{"init": "normal", "lr": 0.00754, "lr_head": 0.00817, "seq_len": 512}
Each number is 128 + 24 x the weight over its row's rms, rounded and kept within 0 to 255. Layers, rows and columns count from 0. Numbers have three digits each. The size before them is the row's rms in percent of the matrix's.

# q: layer 3 attention query, 384x192, rms 0.179, rows 200-255, columns 0-63
# k: layer 3 attention key, 384x192, rms 0.158, rows 200-255, columns 0-63
# v: layer 3 attention value, 384x192, rms 0.141, rows 192-235, columns 0-63
# o: layer 3 attention output (transposed), 384x192, rms 0.124, rows 192-235, columns 0-63
q200 114:151148098083138112119131113140109171092114128184167096102165097124110139117079166131122146160124175149135133079172096123136157086145116139128173156128093110129109124160143117114175111076104137
k200 112:115140150148083120146157151077112168140142131155100122108165110129064141128108107108144118173133135110153126124092122094137140068139119124124070157119176127109090124141118100136163097158116158
q201 107:151134147142100157138093103103135052124110125170132108112125136168133147127092095110110095140123137119109113096128130099153127113126136111130114092125144112074131136117112156122174144116154118
k201 110:083143118137134140133098108148107119124150125108138101136104121156180149118131115158124114150067152138093134100128117103107162130102121090160137121134133127112089116183155121078144136149164079
q202 098:143111145163140125155127149127128146146138148100132094079153115118111162119086119130169138127147105144159158058133144077137140125107115128106156127110140148111138145124118163094113144101116122
k202 099:119147133095138124102096122110123140165166129146102094167155116146135132152130060131136100129145134108155117115146113070145135142149134160158123123112155155100138142109166067139132132161097148
q203 087:105091129129128149118112098113098136142138124095115129117101107118102139119124127129146190150109104105130157089107126155150133093127136112138127143092158161131089184193086129098115120078164149
k203 090:136126137116128123128080138157126118144111098110110130132097118198108119146147091127143095142150124104135115112138159067124141176101143171148121133110134158126123132159155100092159154134125140
q204 102:118149091093128105125094140084115149132138113130117097125140071134143170128099169104065120129109123117115138108113152168120130118126161152118075131113099098153127153120092124102131149138127098
k204 104:107147091128146175140143111109106171161123166116153103113106128154094122124105048129174129136167121140115170124115130121175147166143133137114142128130147115133150121158151137121118099119149147
q205 112:168124137093175158114155136153139145093110132140124126110165103141094123140141094157147121142100154090141108070123141160119104141162126153130124206102142137116103130136124094133158106084145112
k205 123:204144152089114133123132145135119113124111119122153118092092085115113121096133141135093120195128104152114118156155115113126105116106125143113163102115150134131157124107170099129122124141092112
q206 113:128181145156124125147136112148143103071150085103143146104121081129091123141164135182113099154106168169119100145149137136116133091119145128092142132085170145140100139124084121128114134149125117
k206 117:119163133112136179142167154128129140070083107129105156162165124110106114138103159116135071186117167121124102140128096127141134133112099148136109122146124121108111088165164136161175109140104114
q207 096:138120113117103129139153153114130148151100138159172120056091148096138164115106184096169124138132128128177126081125172118131134098160109123140133113140144085114117104093133154127102139133108119
k207 097:111128136141119120116125155113157128146115082165135125188110108140093107167122117148102114136129128156162134121092078120143099142150117134120165135135159141115134102116104129122143105142139176
q208 100:140116101078139123142159150111144160126123166131131117118138139121141101126125132117106180139155113158138084119101149128087131109107127086168126187127134131101121103125157102140142166094134087
k208 093:113144136132112131157153138089140111134115154137152137110154138140093149118099056099130090163153124091137132116156149085083129164133124121109135116112160144098159145104118085133144130130103180
q209 096:116103144101133138115120170139151133130129150143109079113137148125121122116130131087136113156127121117143107130104165166076153097126122130125130132141132136109112141145164098126129140115130138
k209 093:135115156092139117156140147125134096121136123127139120114096140146130114167134078112121073147112137112167131108185122088139155121137125111154133143155181120126121131123154105144135128165098174
q210 109:122161089121097117151111089146116143156122126106125158126132157123106126089142138161137173114145110149108142154141117141182097132120110138111152109131126151163136111160120104149101104113136162
k210 116:110194119102110162111081115121133151118144111129142146128083131154099118174169157131170158132125163158163150126111125162109162129093132071111097117095147072139121091102109189128158116118125123
q211 110:110114113094186111122103163109140119119144156162117149119128175102164115130143098173113126169141124134076143130113119116111122133120138145166134182149151140138073116145110100129160137118126126
k211 114:114171119140118156158135134113128132146135111158107098115148119137149167097125091102127093141146110063122115122100152066125160148139155107148125119103109150115156151106155044119137161141104164
q212 109:163131181148165117127103132148140111116133197099120116093125142150140125105134114145097118096137089126160112142126194123111148161139115129104099097131134122124139160116117131144070101168094122
k212 106:174079096122092197136145117137144101154098165109171134145093160115144101121161152127156150077149094165101113139124090164082118131100164130129109096121140150126100135112132158149089123105133156
q213 104:112157089085097071155101105112139131132121167109149083117111109105172130121117150133115105096178128123150132120123108117101178139117187153162130131135131099172108126116131128165119157158122066
k213 110:086117098158103180173147176080134120144125163187115125139116154138134141110117138161150124149138127148106113128128102112127122158113115125126098125116160170149177164121109181136169145130174132
q214 104:127164161133124130150112127142140139130141142099126124170106126160152142104129153118105129135122146122089088181113156136142093120136141111134111133135124115112116147152113146140144140173184146
k214 110:112159119077107154134137099120119159092112145140135128089126128200156135132151125152174164124145138157092162154145144149140173130120128112116142120129131108143089117137128136110152129101145157
q215 110:113178158108143158142152095158081109105155096157131125117143067146142095154158146098089123156110128113162102119138154138145150088153109119114123124156136111087128146114119127114129133135106123
k215 107:126104142120139127097184126122135109112130119118140143119173092162085115129122096147132137134153124120087142177144136163106095132122122157124096132186127147134148092120091157141106087123109100
q216 102:120158155162129171131131122109071179144136086118140108114093076118112125117153153133130145125128152175137129135100143118168134127145127086139138111107158164151054133118109122159101127095133187
k216 108:177159195090136142092120129121112159102113124140138160101136085170088098150124127157185123160109154147123127125136111147121080146121107162144130108099156138163128128153116159113130099122126123
q217 108:134073074128130088133144132148141184117136185108127117113150156140115131129116125107099159097114085119167157136122142148131137134134149168150156105132055129171145137143134108125091089125143128
k217 108:128110112163142175136102102121127143158139150121149153116113146100137146101099174068109154107115080112152154135121140169150169059144115107098120100107128138170150147116112098169121121117122153
q218 105:132141145141086125130117127130149119143168148120117090089145131138150131072104109127153127075163111143173114116098148112128164098098143128126176081141140136091150171147112143120133117121140115
k218 104:095126163148130112143076139089124121144162104144094126126153153142149141143153085134147110157095146135153131095136124093117150130121114134150136138119182115110093136119161082134122137153106166
q219 104:116159143145138134058158143150145144158121143124158090120123155120078154120143193158135114146108113171142115125119129152140120109072109156153150087134070100116115129103130080123108131128114109
k219 103:172127093157145096077105135151089130177117122133125162119124102097124158169117113101144149137082106138119112126092154153180126098102130129156107182176125114123148126151072097131124122128102185
q220 121:114105126103163107159091139143111135085161164115111123100091136136154113137126141102125113129110126127145143134164129103088180120177129118118098116118099148172131125103116115124086114119079111
k220 110:135084113102120153168164140126126159146090156119121093171130126119112110113163126137108094104095131138108150144147047118141131142121155117081090095139119139127148142130142178157120098142158106
q221 100:111133167118161135151120140123143128107101123094158129178096099128102089110127176110109163125147108131145125085154102132084129137142113077118111159117177132156124141130106119121126122108117139
k221 106:112121124126147108074139161101163099114145162101167149114129087157082141151110080128147076150146139126097148136172120111136110127106132117124101130133140133082166125148128127106109120121081159
q222 096:101146110093173124131107155129144147110131135158146110119143129151121112084125169127153134087108094132206121079108121164134207134160085122120136101162130115139074163128120122121121095095158115
k222 104:133127100156169173139093181129135125141180104128126156148101138162107146158116102141113141148093085135140091159064142127147162129151149129130110160130146116139117148122119091117101162147097135
q223 101:152121100131142143102167132119131180148146143173124135104159150124143114086157141151116133139136126135135161164096176148137112101124104112140131139114091167132153089055129127123142122116103092
k223 109:157129110106117136155153101134119138141143109158138112126126142096132135165152084111091101113113123112164093135104154107089137174134122141149166153101122101113161129078158080128113107148089174
q224 106:157112156082130119158122137090178145130126099086150122091081117138098116105113133155162121118119131142155121160150146120088096066153120088098126102120147109142155118117118175116152139132104133
k224 109:080132139096121147109119100145127152112093141136093124180126154130104166159125097128110126149103130146151131094153112098089085127142148095122126107116174108071108125153120094140127155165150130
q225 112:171132089106112148144120119126123091163128074167165092135118144117119156131116154146135135134157155165116135123140102123134097091132121113131173158082140149130105109146087136126160152093110130
k225 112:096151155083094118136112193120130176107113085192117087117117112153105116143121119145133114178104134114155110135105152121112095109134117146129138148104151115108108127185149126108138121139117141
q226 109:143139140107145115138172132134170134097084088087149126151105118094050139137129153188163112132108113171157079133150116127073116124146125128168135170085160132142134116134114116111132138117116097
k226 115:115175131141128100102140158095124133131093130149124107126142079105115153125127089112096090171174119122117124131169143082141111128117152117114126121115118143093156122161132070125155149126131188
q227 112:145092101104163088145161128153149138073107170125145083070139150176151125124138146119091107154125142152160139113129164166122129125138110113148086137128109138134116143078141110121114127156133077
k227 113:149081110125113182163111118200164126124129095116128111165103148130124154127130122115088125150098113136128090170089141118154152149115106130105117121152103131125140134112172112107083112093130125
q228 099:118124137119079127139077126140132085126132094130079098113127131130098192145102114160110093108127095121128113146105160078141146114104146153155133111141108147098151152105090115116166140126129090
k228 109:139133110141140143140102132137098078145095154131134103131148139100169113073096166146108145151136124107076131133155128137122170105127154097110108100130130143109121121147114159135150154132200109
q229 114:110116135103127109136114109165134120134108113181132158100114087138127139138137115178112127162099129088124162145098137111150163096158133163081087173134131135136131120133108182101168110120130116
k229 100:154090119116118120164118124147167094097136089098101129151105162118160093133140149148102128151148146179147110169128100142136147148121121128120149134156104122145075099105145167131157112147163068
q230 105:162117146108166137130152181137149199134107134145147137094137090131112094139120116099096104084135152162176090122136157131091187146155109102137106165168147104156131106096150107172132144088126132
k230 100:158114153164134132139176128070144093112105198112132157109167152115089166104091118119133107175132126139111171146146077150119097139171113138098130090124186159122121102141130108126121117151106143
q231 099:101120129152066143137129136131125146115127096126074095119078129121127165144142172116117127148119128141111098101130155101141127111128160113168095140087131157106132139116116141142143115119102123
k231 103:121130142059123121150142123162119121113099113127155108167104115166101089119156099133120121167132150153135131107162088095124145150125114117124114104131139150139134095155130163139204117123199111
q232 115:162140118115160110143114133138084112121143146146110114101144170166089129117099082102165149115138095143157126121127164111134094113115137137148215105120123141111151106121079126129107118138122120
k232 119:161134116108095116113095112101110146177113134178110105114120117129106128090167121147123147100122110094094114129151118139144129123084167131136139096091185111110153165136142125173070122097090125
q233 116:133093108151106139125139123101159094141138141177095134096140178125128144176141116173137095136143090174111112105109134099106103102097157161131114121110110106117159105090129128139172131127083101
k233 111:098101097118125082148122120121131125138129106137122115174134158059162095074138075095089078154095135097141124098130107118118121159119099137164167141144083147136118164119153088133140117116127127
q234 104:122159112120141104104084140136113146126107125112103131149110129125143088080135115117081180120166134132095155141117157102127168173094122103112105135159117137138123161091125125137119140128158117
k234 111:173095102116105125180116097152132104134130147112176150149145190110123141126146132143172164104142132139101101153103119124136157188113126152114104098119147118128100140123123190102090144099139104
q235 115:140151137138100114165104089131106115129155137095104134134138122137152127096133130141140163060137134129156115118108130155132114143124128119099142070108160136138128136140107109120059136117143109
k235 108:132123131135134163119086170139128144117157114148107132130131140166117139144136151173163193132113133169098155159105124183136129141113141131086133120147113075120125125114103203128094133097110075
q236 100:123102135080179145140123139133166113113113169168106156081115157134122153146118128158145124124118105133131076095124126093120148112116143127157125147132147098092133120142167090105151156094096101
k236 107:132110116127133112133142164138141091161125161126071111157083148138122174099139110142109124167123103107084108121142110122142125134116164085121093117165123126101112136078091133154132153123141074
q237 098:098126140145141173149081138140131140159126129131123139147102140156181140109129160089113139121158132108132120109081196110139129140106115082119124143156115117139141132094116116120162144090121116
k237 098:123122119106151124117126127147150072075136153125136144115125176150122120151120163171112180132127121163096146182111105185118159137119102099102160104153152104089114103106092199135100119116141103
q238 103:139159121114155143126102107108085126179123121157174132095092164142102177149117142115147108145137120141129118117098141113150118118122135139129158144111157112126105107118111105150089150138134116
k238 108:157152130136114154125111115103150157173114119139116115135082145146132116110129161149164142117138122153114156123110115147161130132147145137115162146123150134144137095160119173109150127132138162
q239 098:162154118096118134118152126186132144108109154135112101115127128102079110106091125132146101093142138142176111106144128161113158144093091141145131123130136115126119086095147118144125124127158123
k239 101:151126140170125102068106161116153123142111099105107099111118131103106099142139131137159124149139169149116146167111093129157127114139153135113097136185140114110140096118148142078099095135141153
q240 099:114115143174158147130089098112129094116149108121170133128138129170117181143110113148161111172114131103127146120151091102192153136104173080119183158112111080134134179139125130124105132135141106
k240 112:124150122131123122137144108106102165146143148096084122105135165144175155089152197120107153114108122148132099092123145128124144121109110137092131144133124137132128120143157123150162176172109130
q241 101:075143138172132144129090149115145129106195140146120129200133129113106093166131113108124090093134111128130068125149103106084139144118126157130103150153127124135142125119153126184166128104099130
k241 103:113111110133132104166155064112115143102131142109137161134181155124161127100151131130164124106088145129131156105188078119098142131150105115139138137148153151104117147124122113130136123184124156
q242 094:142111094158121147156153071109113171097155145103147137139090132105101125092136121117166163138102117157152119170158129112127119101152127067132098073092109150131125122080142142136097104129136117
k242 092:113129124096126133117107098155104165138107090124127115159127121146123110159153077109111100091118117128146131123123117083092127173122130163114123140103112145122132155137146092090118136138129154
q243 104:149151119132130107107138090106129083088170103149116121093164102143173068147139120108116061132155131123115119146111164150122126104159106117134115110143088152161106153107115136131158101103137133
k243 106:110111146140098185125128071145091140072144128149127140128165104094130121150143140126109125090071161115135125108114130160108094119134121150170098137137131128124099133103150120096082079124175137
q244 113:152107136075111147104136137162113116151127145108105166101116139085078121137141076112116157117129098126105168168131123161159093110088110153145131104146145132126143103134158079148116103152120156
k244 108:141138129120152107117122133140095111165122104123137101141108124123083125124115126122129079159103150078125124099144122125103107120122120115159125115122132125136177150146129115112122094132125099
q245 104:170159094110134126103115114137148135088127127103099119136157211122142115099115121138115114131133135141099100134157082152132164166113119112126115136089136160136130154110149089145124107149113098
k245 102:098145111114119153166120136136133160154148152117128063106078114140127147146173072105136105139122144099152136093103118072109138126126146101117115150097116109124150150108169123085131134135105163
q246 098:143088141120138169152114113094125121127114121144119115111106106157107110116099131111140126110119128147182173105166105125148148134127109108111097087109133117141102100064141118144121099104123132
k246 102:117106155127194127063144137143106131149145133087127112111093125125105099136130065135108109116106141108125118125152144097072078124118163131137116130137140132121152163149156099113084126162114118
q247 108:157147107127142153133081085168114114100129126133150137127072151171121102174091132097125161072129139092148104135115149159119141141126141124128161109119109109116104109107163141161107118110140139
k247 108:162096134117122111114124122133144120120131113103112155134105143128108078138122170170154177118131143157102148160131099161145119111101100136089132118175116100124123124142089222112124103098125089
q248 111:111134118084101111156138135139144092081139105156092132124134114144127147112123114165101170119115075078147107148084125128150100085143135160102088128163172127133111148182093128088125086177114137
k248 114:136112138119151137146135095139163133135150057092167146148147125133101136083155146101198137155121120107090142113141137143127137093134142087101147110161116082098093123139131115138126124109141153
q249 103:128086152026182111131134131130162150153094161138169118112123139097119135126123124113120147159120137115097155132152133124130129135144103142115107183105139126118163103142116149127120135116136136
k249 110:126152102121105162086144134118151140144148127117112101133095112161151118134085109136109097139135133105148128140142108133157105100165149082139142105095105147140161143106124125112104086130143143
q250 096:117117146097115091134133134116160140182120137154146143094075172099157122127176169137102141122144094128138165169115169153081113073125134162169163157135135132076131127127114132071155125163092139
k250 099:112127101148125126151144130126128122137076115162144102152104140113099163141124083104103086132160110058160100100142146087115119145125130128144139125103148110122150131131145054141150107127120189
q251 115:140136127096120113100162124146108103125103122139106118089128115082114121121104152093133140175138182120080140130134124163087157132147129147144148150144127145083102140146161120089125162125143137
k251 104:146113183129121094168134189151121143138126121152102075148094114128093105144130080151113100108159142087139113117136127102198124127146159153140083158156136108156099132113160153124111111122133127
q252 109:128143117141119087104123100146104174135128152148130147115092107137126150110141193138133125105133124123160119102109150110126166081138145122106109151115136137191137145125107160110074124134094121
k252 100:132073131131099146135125139115197087145152145137082135147117135143122112144131116149154139123162133175124139149117089161166129166141136135131103151135123145134103096105103187139152122114163114
q253 105:135165154119125140138149097135099144087141151112154142166107115123114070096146157140149104144125129167155096106120106104120122113127145130145146091122118117147125140121173142131120122141116120
k253 111:126154159121149099095149094101133135151133120140136099129126099116131107145106066144138078118134102129130160141123091083169143115149136155157082150151133151148152129126089117126089132139155126
q254 102:134115124091090178116110106112109107156135125156158127112101150131163128120119172099117161176121132100128122117123142151166103076135120122168130110126105077098099134123131114118155122096114117
k254 105:096119126108144101132126167152106122129111085158152119136082138175082090146088087151101126145109093110128155104098134130108133146111127138116141161139129129111143115150075137104124121138143152
q255 096:130126172139137119058105118143115126117144135165105127151143140121131102168115111120144094145128161099088139136139160139091109114078142147100164145117113122141150139149092124131128144129126169
k255 096:157072153110101101091135140154159087132100139124095103065092156128133112125141143136146127103139131121094128143148125152163114107109151117158130150133106125115132145164136171138100118096101103
v192 098:107141118135156136146108131120128146095105075089100173091119113115127154122156160164116132119078105085164124109082119105111139166154139136161094166140134147126136134143163098159132104096130140
o192 089:122097137146102093116120165134147110144151117128164086190163120106159112141142091111105133142141125189095092146123140141137150117116107125098160064104118111118094119131134147100121109167113119
v193 089:124109107182108151124144149133087121126099141131170139117105096140132139154132135149139120151131185127188107083106156131140122167152159085132115142128136144129115095150140090129150140118085167
o193 082:124131118070155123120153167149175143165128184085149128150159164113133167130130114144117147148139083104138136158139115146136151089143131166139149135149117126091154157123188162112121155099171108
v194 097:134079124152146092114133106137152135154074153120123133155125148121142085119152131117082156129132086109102107110146127157129128136145134146094108088136147163133115117127100131166128150133138095
o194 102:140135147133115133112108134100116105106168084143119127115140135156110144153131136138164101150119202151123164140114157127156149142133114109171106116113130098110086143141157099112112113123131160
v195 104:092130142093133106153113154142121177156138149153157121130125097114124083111108123148145112141127136144086157114163159119143109166108124102131188116152120118082103109123119155103169134126156126
o195 109:121114128183144127157157133095175131122150084097122112085070133123154133121126121143113111106127095119149127142104115110072119139140125147120105133118141135167137128114150096159092149147111125
v196 092:130120127161153157117134131155136147157164121112138133167148100096109114135149151091149148090138120138093126146156110124146134151140158147122129103131103150096089136130133164152096118104149129
o196 089:112177142111104110131145088124157111130108135194126128109124113138133116129134141126123116135104163152130156122119160157132118102107103101146108136155149110126147136126112084104132153179118121
v197 102:118130106129132102163143133120160139110178126090138144143156133152130115151155120123157129122102148124153134158141138113180143094123158140110163156137106103205173117101106109151092153122139126
o197 096:123117168143140161155114118137075121137072137119098137114113148117079153136100173137123139146163135115112132092128105114103084116170122116147115089124139157037110131119123138113151125135130171
v198 099:147112123148151129105129104117126130119161179064119135152157109140141120079175155106111115119127139165096144158139155154134131156112159174183117113087109121150120172103082125129106119107119131
o198 096:176146146117104136150099113152094117132111093185148149110099131096128153195107102096095136129117149083155115124167134148090107063167097126137125136166121138087139129129148143144154127134143122
v199 095:141169118120124154089126122130126110118137137169164114159092133130103138114073138139151113112129151149112125082099120145134128106113122106111158158180115097141175115124129094089141099128125122
o199 099:131086128145159129145122122085156150152123155076120136103118125123143092118159116122148127118134089102116124134180124102103115160117138140104139157111159151132126077130109172189098158123130116
v200 088:140156196093132110116113107158140134197113138169113102141117118091116123092127136167088134106149080155099143151146142133098101088094062138139140125109135138125128142089097126106156135112140102
o200 091:100124101181128144165136138087097116083163102150101152109095105137171099126146109112139123093124157115138117139137125115090126168138136131098097149138128122161145129125109118149114132141110118
v201 107:158097130174164112124131157145071159129120159126109164137137155120110109106143142173097134125173092153056154125148086163097103159110108168097100122124103159107121120127141134153153132167133132
o201 104:149144129103101133094137087141180083107153100141128130073135101134129128127108096087138153104114173129127126148149160109153134112146115115115177128095125152189120152151152111101103161114142087
v202 099:140085124146105065135112098099154099069151175094127111151136119157130177164120149110136132140142181137154119151143135135093154124099127103065135133110124113153118102127175097115085114161153130
o202 099:151163121116142139117144155153081146194087122132119190075126138112116105124115116140092139147113083103134145101124113125116144112115106163142146141150108137110127148094123166143173094085142126
v203 093:106112132154140152096099145138102107075113134145104117099118093108181138118138149105069137129117126080107141120124103117099141123165178105113109119142151089083152134137133077120130119128091121
o203 087:139175108122126123072130102140121158146144118086114169141148128121123125164144089149171143120155126146132124159150153134152120129127130137133119115152098128138153124136087168124120110133130175
v204 095:087118119086121122109121128151130146103130120108127140111134090119135115132124140140101115120130132104130140174116105102122129114126113115125173131143110097168132137168155145125113105124178172
o204 101:115171133163128138163137130137128128137100137131122115140142156154132133129140125145114157089166118143124122123112114164134137146128134166101123102155120128101168121129106146163163131168085140
v205 099:091125143167154118131154133103122126104210135149152118136114132149114159167138152124144105128126127120140144146144161160108155141148128116107186159109119125135121081085115133132108149128109129
o205 098:109150091124167114149123130123127124155058145090165128132116109098137180134135123146088141157135122140174145121112110106164116082147132145138106106138132119095147161136136150119139121125183135
v206 100:123106126161192095141111157139116119108157105103102143109160102155103102114149084102204155116091155141129104140139141081125122128127144128120119134164146153121105105117116123141117108111092131
o206 095:137130114103123168094129100090143092153122148120168154116110182116156129149126104124099126168145141144115162118130106176106058129171122148147161136108117110094126100129123135151141104100157123
v207 096:121109089124121111085152139074132122122169121124104148129115089129155143174137149120167107117112129149112109117152125096149105147151126133135104137160127106116094123122160084129136111103121147
o207 088:152138146178147122202110116149117154138114128163141126130120166118110103112124127128137162133148123145156139128134149142110145107101123085113132112107146108117111111098101138135101134110125091
v208 100:150130129159086151098148157088088099126104178112188086106084130139142161132133143111081115161156124109117105129122146092099114178143128101147144096105147123114165129101133113152115102107099125
o208 098:123131106110147122141118137164188150103152129149114125148168100108114175140115118147156155111126068103181136130131110104158141112088160136124135152172127124141078089179148125093114137140125109
v209 096:170151099098094144135143101119142128138115160124127155163121137148080103120122158114180112132127143159129118089088122127141106112095104121102082158128110121134114129118172146101111119157169127
o209 098:122095156124164130133106138082150118155127123124154131112117169120141120118111133120113123170120121082105094124131121130122164165147095158124181145088181135114134106136142143156169147108080109
v210 103:120171090115150117138141121145147146144147103173121147132112120130085117153113094154159106118103115123171133167107158141113159099111147100119096140110130123075122137159107133105126135136139109
o210 098:124125168127121117115109167101142106147131124110152101159085153136156129108155186112111105166116105161111124092117104139149152128134117143120164133106139118180136166123160146112122119126152120
v211 104:107127144106114110089171088137162105134139066092131098104136075094103099134134096102132144141135093132190150127115121154155151143127105088148126098113154113147154134094120141075111073092119108
o211 103:162073097116138132139101149124102090115101162146109112166123169124149165113127161124139131121122141118069112156140141125069120111165134127119131164139139110103108105125143120124148161133158124
v212 102:151127135110160105106156120152167128155091111153097084118139103057109109098097151183125102096169068125152100105093127129152102142129136144120120122167112162091104099101109130122137136086135135
o212 107:126111123194152102198137142107105128122175140130078142130145129169144147107131113107136129143110185145150112134144133147107156123131110108126109173113159089119151169103112144156120140141129124
v213 111:117104132163128099114092123141166105145079133111090134148123157118166100123132100158144115139089143151140183127148111124110151123110094147132187179081166161158108101125097137168147130092112169
o213 113:134082166120111154145161139128068125110175130170176125111157114140136110136133133130071103087163134133127088115134144107110128096126133150125055091170075124124095156114109094109125069164110109
v214 097:128135113121083106132124137145165093102079139150135111164130169158148108090104125154104128130112135123086156141127119158143104075131117142090193143137139119155121118102129117188160148125144117
o214 093:108075199153172175129113123113082118128180121102104145077107134141116140161126124134148106131146121114139079081142117100112094158139122116132072106107073143136130130153084113143112081140092174
v215 100:100128155144118129122122133108125126120153136168157106144103165120140115123158119149088138123175092102093128139151125136146109155131119135098181104155119103115148103121134128120107134142130143
o215 102:135157110127155131148110116171134150139090138108139094090122105125138149129114160133162135114149146147181143066098145122144154152112126121118077106118166137185121137138109127143145142139139153
v216 103:109097140157109123124140114109160092131163133122115126125142137079121093159146127102159137132133090158127181156128100128137186141123116137113113138121160126097123151072095105129151106088165132
o216 098:164135118118157124157098143098085146117106116168111136124100151121131134122099148113141127132115109134130114084139169106103097119152141101163151123125131151126070130111114090093105109137090072
v217 103:102146139135129137126137090167186117135133140160154135137104115102106126123124119079140105140163121126145168116148098138148123136102127143085126117116113116110095082106154111139118142154195127
o217 093:143132123149157121113167176099113114127103130127095120137173162121170126125136116163100120144105139149095097180094131127121170151130101159127111198120170128128165166171133147109156110133095130
v218 102:123154151122118115135109135116129093136156093103095137123102109115157127089099097175125107150151087127180140125116142111137157153129103147166147107146126132079149120134140167110129112112157158
o218 099:126083117146120122142125121111122168110143171147143100101173144123157105117116106097140135060096134126133121136136138124148137079137145099077134128118130118160108137074080104153127107154088123
v219 100:120122140098135113142173141119131167145162149143123137120115101146133137102134168124087133127168090080152109113150136075100124129126166086145139101124094125115116087100111155133080156114120144
o219 099:116158093207174104118117131110116141127124078086127146139136167121122107148131113114148150134129133148120160168126130168156132111167105162122127127122176106128132132152136135105156154151153159
v220 110:120129162059101113139147068156151130151149141105147101102147140072073138123149152122108135100158119122142091109134148128130127110113088147130112096115100129138178139151138134088119085123158092
o220 110:137140116166123105134121169102076121134105099130112120164091112144158102111127148117178141143109116123097139108111148128069117165092126109146182131115168140154098101111133102113159175130147143
v221 105:118151120132112162132077115136130160163132117117139163183098117137189069125122121136110114150112125140119153138125112081146164088122157164129125108101106100151107147140152125153156154136174107
o221 104:128144145134099126116163126114117123108151142173121111086120120133096142137132095156124148073128140101106135150156130125136139156112095111119095108128141140108180099120113114119134101132071165
v222 107:116167128136143110109159160138126116144114104122103111149119135130157105142101122142134144223113124107162136113140093120156145138129136127144141146142114110141135120130135088126118126112069161
o222 113:117087119128126130151132095174126140075165157116108127109142153122078159108113102116110112076132125141131088125182144111109162120095131101117099131106136145108120095104100174159108097151126100
v223 106:126113124152115131155079099124127154117091143111148146118140089102110123113162168106138137101092178150133167149129132144100114114111124147142131152113138120155155188147102098088104090118111109
o223 094:148171168129123138118163124147137122164107090126089141101057111115121126127104123113124119129116089100118118090152122129118100173139156157152122129187115123093135110102133141154135115136144145
v224 103:159115108125126116105130121078139143133171184126159114139084097152149115117124141159176145172161126138148109114152190090132089155108108137171150110092127119128160112137144120104121146152141127
o224 093:161128122153123133172148139150159140158120123140136111058153154124119155122121143124109146132109105115160141141111091158129177147132109150058112152163171105126117140108138155147139127101153132
v225 098:130143089099166090126152122136130178174168142122121133096105144139110117127117117133165117150118159110121166110147142108090111101160128148156115124085108112119159167153115112143113148155097093
o225 097:117139138129111150128107104095140117095088075110154109132136142138124139123132118142118091120131082130127101134117126157176161157108146112081151128090164149154103127163166148102132139126128139
v226 102:124124122119123091177129138138144143138134174131076180112156152144097127125144071143111131147102125180131130167153119101140110121135089137118120166102136146138107159132087156135082145130158141
o226 104:122108126147099143155134120149090126095141078177139102090129103131121103133095145069147126110139153099122138126090128133107131110117142128139134105100085124125116131120111080076151151152099112
v227 101:147147147148116122140159131137135164171100110120125116120133132114113116119119120155173109130097134148147105104126143107120125101151116119133138112078121146165154137103144181140116125121071132
o227 097:091099071131123134124116142122143085080170133143109132150149116111118102125149127107118149103133116132105089109118126091106097129094137109142122108165137112117081107085127088113126141154179086
v228 099:118158160125091123168134126144118111102100108136200156122170152169104146145140104099099143128103170150125133127114098139157140117125128109112121136125143131148122149091082184106083163138103139
o228 101:093071112116158131069123127155088128136121122117079119117138122085111089148122140121140102122153130097119128123154145123099100105161170133168169111129114138146125108130158097138134137140136128
v229 103:108136128142122104127152133095157086098167140131122127140139129109110133094140124146164127152106113132115163122100114131169139140141132160122139142147108095079100122102098113113122090119144130
o229 090:147096142139169147164077091140097156145124109121139118086099158098125147174088125068147126166132124123152085089165171119098114120125115101116132109093153117132124120092079141130141104137089138
v230 093:116170131114146063153078135141135112120134099098095137137119122126154130093107095099124108126115188132104182160174142145123122097103124172114170111169116111121129173142132148148151141149138130
o230 104:092093182146126162088170121117099149121131114121112157055089119147144144152130102165115090103128098121141102136145094132108133121157159115122110159113115158123176118089115117149117084108110166
v231 100:130137116116157148080135121122140167129106095142171121132113112144128126107097116179165101106110117096111100121077170116149149086143158107141114098153107123107148093158101112108118141104127099
o231 098:129146148158128129163098127106126111156150119143113137157125157134127095154171160123154109145145108170140138102142129122121102136130111123104171110146168115127123159110095155172126121169137128
v232 111:120140160099099107107129103099137103162142120125115091159130138144159108123143091125136137119136097112114134167156129133141150073121094155139131088110159133125126164151125154112110128146129103
o232 098:143152118134112154148127083159084166085116114176132118076099139149114098143125173129146150101147159147116155084106134126121131162111150093123105112149143104179134112087077107165152108129111159
v233 112:151090164131143154123089121111093166088158132092115158148161130187152116116160117122145155130096140142118143163124126080091141117113125121139109163074149131187105161128100142130125143120123123
o233 113:176147106121092131112130095155141109159112100158163131109105142093139077158130124120096142120144151149093150143138105173124086132158110143131152113151088120092119109131126101133153109143120145
v234 100:149127136096123113127124085146185078149095126165119103141134149119133117124112130142061116121141108136148164148099096116088152111127109121127115139075144143162147145074081124105112121076118134
o234 095:169108126154148106126126163109024152108157127124111165156123121128119119141138124118143119105134143102118119127154130134128108118131136151114113154160107098133122131163145139116171114139110149
v235 100:126172149113099139136120118102127149148089093125103147167143170155139130136131091100178130136143170137128103113099112100187085067108118146114088145128100143183125168132119110159131165140135145
o235 102:121099147145145114156145137147083123086151146144135105119116127130107140115122148157135118134127146113111107127138112123120166180116143111163131125073174154072147087106108128130160127123092123